config = dict(
    n_layer=14,
    norm='layernorm',
    norm_place='pre',
    rope_base=70900.0,
    rope_fraction=1.0,
    qk_norm=False,
    extras=['capped logits'],
    init_std_down=0.0,
    beta1=0.95,
    lr_head=0.0146,
    warmup_steps=200,
    schedule='wsd',
    decay_fraction=0.603,
    decay_shape='sqrt',
    train_tokens=548200000,
)
Each number is 128 + 24 x the weight over its row's rms, rounded and kept within 0 to 255. Layers, rows and columns count from 0. The size above them is the row's rms in percent of the matrix's.

# layer 5 MLP down (transposed), 1024x256, rms 0.168, rows 533-557, columns 192-255
size [ 95 103 112 101  93 102  96  99  93  92 111  89 104 103 106 106 104 103 108  92  88  99  84  92  92]
[[103 145 146 145 116 127 126 108 106 132 118  99 158 147 154 111 105 162 106 136 129 134 124 170 132 119  89 132 130  80 119 145  84 139 155 138 181 122 145 126 123 132 143 145 160 102 137 114 124  86 159 168 132 168 132 123 119 127 145 148 175 149 116 162]
 [102  93  91  98 177 169  90 119 130 125 100 116 112 103 147  86 115 112 136 146  92  71 130 140 164 162 105  94 145 128 149 129  92 112  96  70 118 128 145  97 142 180 146 135 155 135  64 134 116  92 127 123 142 147 160 127 133 112 127 114 113 167 128 147]
 [172 117 151 111 144 161 121 143  96 107 158 132 127 171 120 169 181 131 119 134 153 161 155  87 148  90 179 137 105 115 104 126 108 102 123 118 171 142  97 171 115 145 147  98 113 122 165  89 129 115  88 115 148 134 128 125 122 146 141  82 132 125 142 124]
 [162 143 105 115 146  86 146 138 112 114 117 112 109 164  97  93 143 174 123 129 158 135 134 148 124 106 107 182 128 110 150 144 193 116 148 126 136  93 160 158 133 113 141  96 105 125  82 120 106 129 141 130 146 160 133  98 156 130 126 143 185 104 107 160]
 [152 139 126 114  91  97 110 110 182  87 158 131 141 145 133  69 103 160 142 130 188 118 136 135 123 176 101 130 138 167 110 118  92 127 108 168 101 111 145 107 140 117 121 130 122 120 162 121 134 101 202 143 130 162 102 131 109 124 150 122 142 111  84 107]
 [131 117  85 115 160 131 145 146  86 149 167 120 107 121 155 120 129 135 114 103 125 115 134 141 115  91 147 108 128 159  93 139 146  89 115 170 169 108 118 149 134 126 133 139 121 154 102 136 108 104 120 179 108 147 115  98 126  96  88 156 115 145 160  88]
 [196 158 116 129 134  99 109 122 124 116 141 142 157 110 130 122 123 124 167 155 113 154 139 130 148  67 176 138 111 155 146 122 160 135 127 125 110 132 128 127 122 158 120 138 111 111 142 131 164 137  94 112 118 141  99 144 119 124 131 132 123 124 114 162]
 [138 119 154  99  84 108 173 153  93 142 136 128 141 131 138 131 124 139 170  85 104 154 150 142 163 133 130 169 140 147 124  64 120 127 130 112  99 122  93 168 162 142 122 125 141 151 154 166 136 137 174 106 149 111 141 162 108 161 145 150 115 165 146 123]
 [123 166 122  76 118 133 155 123 124 105 108 174 141 126 157 147 107 115 117 173  88 131 182 148 121  81 120 159 113 133 116 123 133 105 120 132 125 131 157 154 148  69  94  99 153 110 114 107  97  98 167  83  53 112  80 143 128 102 119 128 137 112  97  96]
 [153 151 113 119  95 108  52 168 168 157 115 131 138 105 126 113  94 136 148 159 136 150 146 149 128 121 159 117 138 118 168 140 133 139 122 149 146 120 145 141 118  92 153  97 128 202 120 175 121 188 131 111 113 146  89 124  96 126 137 155 118 140 131 150]
 [144 113 166 124 135 129 110 114 150 122 139 101 109 131 108 166 138 131 145 138  82 141 152 165 161 119 145 100 172 111 150 106 153 116 113 135 149 100 169 126 160 124 115  95 131 159 121 133 142 139 102 159 111 136 121 186 154 145 122 105 171 141 133 146]
 [126 164  92 152 109 147 161 134 143 159 126 137 111 189 158  92 112  83 147 143 126 170  96 116 140 139 128  89 122 146 131 121 166 119  97 148 150 114 139 171  94  88 109 142 114  97 149 167 123 126 129 151 133 147  98 162 102 105  51 188 126 157 161 165]
 [110 100 132 154 173 163 134 172 162 133 141 141 151 173 141 127 130 119 159 121 111 100 103 103 113 132 139 145 142  59 165 132 112  97 137 125 116  58 107  84 146 119 109  87  73 124 126 124 127 119 131 135 155 148 137 141 141 133 139 135 121  96  99  86]
 [137 132  90 105 167 119 104  86  84 127 115 165 151 112 138 131 131 127 152 126  86 129  84 157 134 103 118 141 136 136  87 151 140 132 124 172 157 125 135 156 150 174 143 132 142 115  85 128 137 198 120 109  95 111 116 103 116 148 135 123 172 123 110 163]
 [117 159 142 141 135 165 119  86 130 160  93 134  99  93 119 182 156 117 124 108 150 151 149 147  94 133 133 128 144 141 151 122 145 145 107 139 112 127 133 100 156 117 109 151 118 126 115 103 116  86 143 132 144 149 126 138 127 119 113 127 151 147 168  99]
 [126 119  87 149 140 143 110 151 111 120 128 145 126 121 112 117  85 154 144 113 159 131 132 158 109 172 135 124 128 126 136 109 126 107 115 182  97 163 112 171 116  86 144 124 116 132 149 114 131 131 171 124 107 100 125 160 107 159 107  49 105 116 149 132]
 [144 119 164 149 111 107 147 129 191 161  93 134 139  97  77 166 128 128 110  93 158 144 110 111  89  98 127 144 109 156 114  93 157 111 174 125 105 112 107  98 122 141 118 148 101 119  79 149 119  88 103 127 146 104 171 107 103 145  92 102 142 126 134 109]
 [114 133 107 154 154 164 108 135 128 139 148 131 145 115 141 144  93 154 141 120 144 129 140 162 100 100  94 115 146 112 132 103 133 139 151 122  50 120 128  95 109 109 128 133 107 128  96 150 107  78  70  88 100 134 137 143 147 130 186 137  94 151 146 119]
 [124 137 131 127  92  93 117 123 137 161 117 155 155 167 148 129 125 114 161 128 130 132 124 126 169  95 105 145 111 179 145 112 124 143 156 133 110  94 133 122 134 147 148 144 181 128 154 108 122 109 153 110  84 112 133  90  97 173 133  74 148  97 123 152]
 [188 175 125 121  61 124 135 114 153 133 113 128 129 127 118 128 163 160 148 116 156 116 112 173  92 129  93 123 126 149  87 145 106 145 150  99 153 141 133 143 159  84 107  85  99  78 132 136 139 166 170 153 107 132 119 149 114 116  97 135 139 123 119 170]
 [ 93 149 114 124 111 101 109 114 105 111 113 114 127 138 156  76 134 109 102 123 122 128 117 148 125  94 163 169 121 143 103 120 153 149 142 126 116  97 141 123 106 120 137 108 127 111 144 104 144 123 137 182 123 131  59  90 116 164 138 122 112 114 173 117]
 [157  98 116 171 127  91 141 138 127 141 137 152 134 169 107 137 151 129 149 195 138 153 107 153 129  92 132 136 115 165 168  81 129 131 120  91 130 171 151 156 104 128 107  81 106 142 131 122 133 108 119 155 120 152  67  89  89 124 128 125 125 144 134 142]
 [ 74  87 104 111 170 136 109 165 100 160 136 116 153 103 124 150 146 118 120 133 155 121 100 125 180 107 119 149 132 130 129  99 106 150 145 141 139 120 140 132 122 171  66 153 126 120 121 145 143 174  90 108 164  97 132 148 120 119 132 154 117 121 154  92]
 [127 155 133 114 113 108 132  84 152 107 151 113  85  92 118 157 148 160 161 133 161 112  48 164 142  95  91 127 175 110 155 116 139 172 113  56 135 117 118 132 135 124 115 156 117 132 174 154 119 158 134 115 130 135 116 144 156 175 124 126 121  97 116 135]
 [114 106 116 174  76 127 105 116 124 111 103  68 169 125 121 135 113 139 108 129 142 128 133 131 107 108  84 145 160 166  98 139 123 106  88 132 112 120 137 130 163  77 123 116 143 129 164 104 152 101 126 161 131 134 113 167 104 128 162 129 151 145  87 108]]
# layer 5 MLP up, 1024x256, rms 0.174, rows 534-557, columns 192-255
size [ 96 105  92 100 106  94  99 101  98 101  96 109  97  99 101  95 106  97  94  97 100  94 102  95]
[[ 97 179 135 119 162 114 108 121 138  97  96 141 123  81 142 119 136 142 143 144 142 133 132  98 139 141 103 116 126 121 105 123 109 163 127 108  82 110  97 134 164  85 181 129 104 135 112 104  91 139 144 139 144 152 102 137  91 134 115 101 102 134 167 165]
 [111 117 149 118 102 137 150 125 112 195 131 156 138  81 114 131 106 107 154 128 108 123 129  88 110 146 175 149 148 159 122 158  95 116 105  91 131 148 109 132 160 158 135  93 156 114 130 114 102 135 143 176 136 116 112 167 167 115 131 116 151 202 119 127]
 [155 157 126  53 140 111 128  91 144 166 123 119 101 134 125 145 123 112 113 139 166 148 156 167 129 115 112 164 127 141  91 171 129 131 176 136 119 144 151 149 118  73 140 123 133 138 115 133 154  87 113  94 114 186 102  83 105 125 164 131 125 116 139 147]
 [125 110 153 132 106 168 135  87 125 119  69 120 114 171 111 129 128 152 121 160 151 150 164 132  98 122  96 126 118  81 146 142 148 119 156 162 107 115 164 120  94 114 118 137 146 173 122 111 127 123  93 151 160 115 105 143 131 157  94 139 140  97 131 116]
 [120 138 139 165 138  96 114  98 123 109 132  94 120 135 152 102  97  72 148 148 160 153 104 148 164 152 140 131  93 165 169 120 166 120 120 113 158 122 111 137 132 131 150 119 101 121 114 136 120 148 100 132 119  98  80 141  95 114 120 100 119 164  72 118]
 [128 138 107 133 128 109 112 146 143 178 121 103 114 139 130 103 102 115  97 113  99 115 139 108 114 125  76 123  61 110 125 131  96 115 120 133 131 119 110 146  90 119 128 192 148 113 141 131 122 135  90 152 123 104 118 152  92 111  98 156 131  80 123 135]
 [100  90 114 132 117 133 111 142 129 120 114 155 138 146 150 141 108 121 101 137 176 104 122  94 124  98 116  83 129 161 109 151 119 135 165 128 123 107  85 151 152 120 141 147 130 167  87 149 152 158  59 142 178 127 167 125 124 138 161 127 100 117 160 152]
 [ 90 121 116 185 137  97 113 149  92 134  86 101  84 147  92  93 105 136 120 111 109 140  94 149 114 153 106 123 173 136 123 154 128  86 134 136 157 104 136 105 124 139  99 152 103 136  99 113 149 135 107 137  98 159 124  91 103 127 114 144 164  92 139 109]
 [110 117 144 113 150 143 174 141 139 163 137 130 108 117 145 149 114 105 107 109 107 118 138 133 139 167 134 134 112 113  93 117 158 140 104 115 127 129 146 117 118 107 131 141 129 109 106  95 131 109  67 136 153 102 144 113 133 115 146 142 143 129 154 123]
 [133 126 191  99 104 131 102 109 160 129 159 118 144 119  91 149 156  92 105  81 134 155 104 123 134 142 145 153 108 110 139  69 131 146  92 109 124  82 101 101 130 133 160 107 132 105 138 129  97 120 133 135 140 151 128 159 140  99  96 154 121 135 130 139]
 [144 179 176 114 167  95  86  78 157 138  66 141 114 139 126 129 139 187 126 124 104 133 169 123 107 159 117 164 101  78 152 134 120 143 126 124 127 159 129 152  91 111 132 122 154 117 144 121 110 116 154 155 146 138 186 109  94 146 113 129 132  95 100 120]
 [112 116 123 139 119 114  64 135 130 122 155 140 142  77  81 106 109 134 151 128 127 130 119 132 159 140 103 133 118 119 159 176 134 152 140 131 170 110 135 142 147 137 106 118 159  92 130 137 121 130 172 134 164 168 108 165 140 138 106 103 131 166 149 116]
 [153 150 145 125 166 141 155  79 108  72 116  96 136 137 153 125 116 135 130  87 102  85 164 106 149 102 144 135 124 120 131 110 158 136 159 122 130  99  90  98 182 118 123 149 138 127 119 119 133 155 123  96 145 186 137 149 152 141 121 166 102 148  86 114]
 [135 136 112 130 128 161 146 110 134 146 117 119 119 124 135 124 152 126 144 153 136 104 121 101 135 152 125 133 118 155 108 138 130 163 143 139 148 131  66 144 153 114 161 121 120 122 104 129 162 130 125 132 171  86 132 115 115 111 119 119  74 171 168  93]
 [ 79 116 132 116 156 161 154 103 148 148 174 112  98 147 146 112 121 169 110 144 153 134  77 155 114 132 145 112 124 181  92 125 117 103 109 127 123  65 131 147 116  85 172 113 140 132 127 129  99 119 138 113 170 127 137 109 115  98 166  88 134 137 142 140]
 [149 139  71 163 140  99 135 132 145 130 112 138 125 108 137 151 132 116  97  99 143 126  79 134 157 114 112 160  71 145 120 116  92 125 128 118 130 131 147 174 109 136 117 128 152 102 127 148 179 123 130 129 125 156 106 105 130  88 110 130 107 124 104 152]
 [113 145 132 103 107  72 111 120 111 152 125 127 118 131 107  87 126  93 132 134 175  62 129 158 151 153 116 141  91 146 127 145 191 135 139 183 154 107 124 150 136 106 150 147 125 122 182  89 129 137 146 147 164 113  90  90 134 102 128 120 140 136 171 118]
 [154 148 124  87 162 132 129 100 119 180 143 158 108 123 141 126 118  91 144  99 150 160 110 117 128 114 102  75 135  95 116 105 107 139 155 137 117 125  94 136 124 111 137 133 134 144 132  74 154 128 164  87 148 105 170 157 128  74 135 136 149 125 168 114]
 [ 77 121 133 129 143 123 110 144 122 114 117 126 120 151 174 123 123 144  92 144 131 137 100 113  94 127 137 135 122 122 139 133 146  87 135 151 117 138 132 116 122 132 136 107 162 134 111 149 129 119 142 110 160 157  85 130 115 127 123 134 142  98  87 137]
 [105 154 107 124 165 129 152 126 142 155 132 145 155 119 145 123 136 154 124 137 103 127  96 101 134 158 116 138 137 114 132 123 133  91  97 139  87 168 127 142 115 189 135  82 103 137 103 136  97 130 126 108 135  98  91 158 141 112 132 127 117 125  87 107]
 [118 111 125 144 142 142 135 124 154 113 162 144 139 122 151  97 107 112 130  77 115 120  90 102 125 152  70 125 132 121 111 125 112 124 163 106 143 122 124  85 114 172 109 115 139 121 162 121 145 113 119  78 120 158  97 121 129 126 151 130 163 152 110 137]
 [148 150 163 105  98  95 143 135 108 140 113 142  86 172 113 121 140 110 138 120 118 161 150 142 123 140 171 145 121 139  91 150 145 143 119 132 144 111 109 153 155 130 177 157 117 122 137  84 114 127 129 180 131 143 107 144 121 119  92 111  92 128 114 126]
 [125 135 134 120 100 165 146 125 129 124 105 154 152 139 123  93 109 136 114  92 111 136 114 157 127 127 155 147 107 131 132 144 112 104 119 186 154 127 160 141 138 138 182  81 162  90 114 102 130 147 149 129 151  67 136 134 154  87 158 139 126 145 159 165]
 [121  78  85 111 146 139 119 124 141 166 133  95 124 111 142  98 128  97 129 158 124 150 111 106 139 122 129 101 104 133 180 134  95 141 129 144 137  91 137 158 101  82 113 156 136 147 118 122 139 104 108 138 108 111 156 122  89 110 198 162  88  91 124 137]]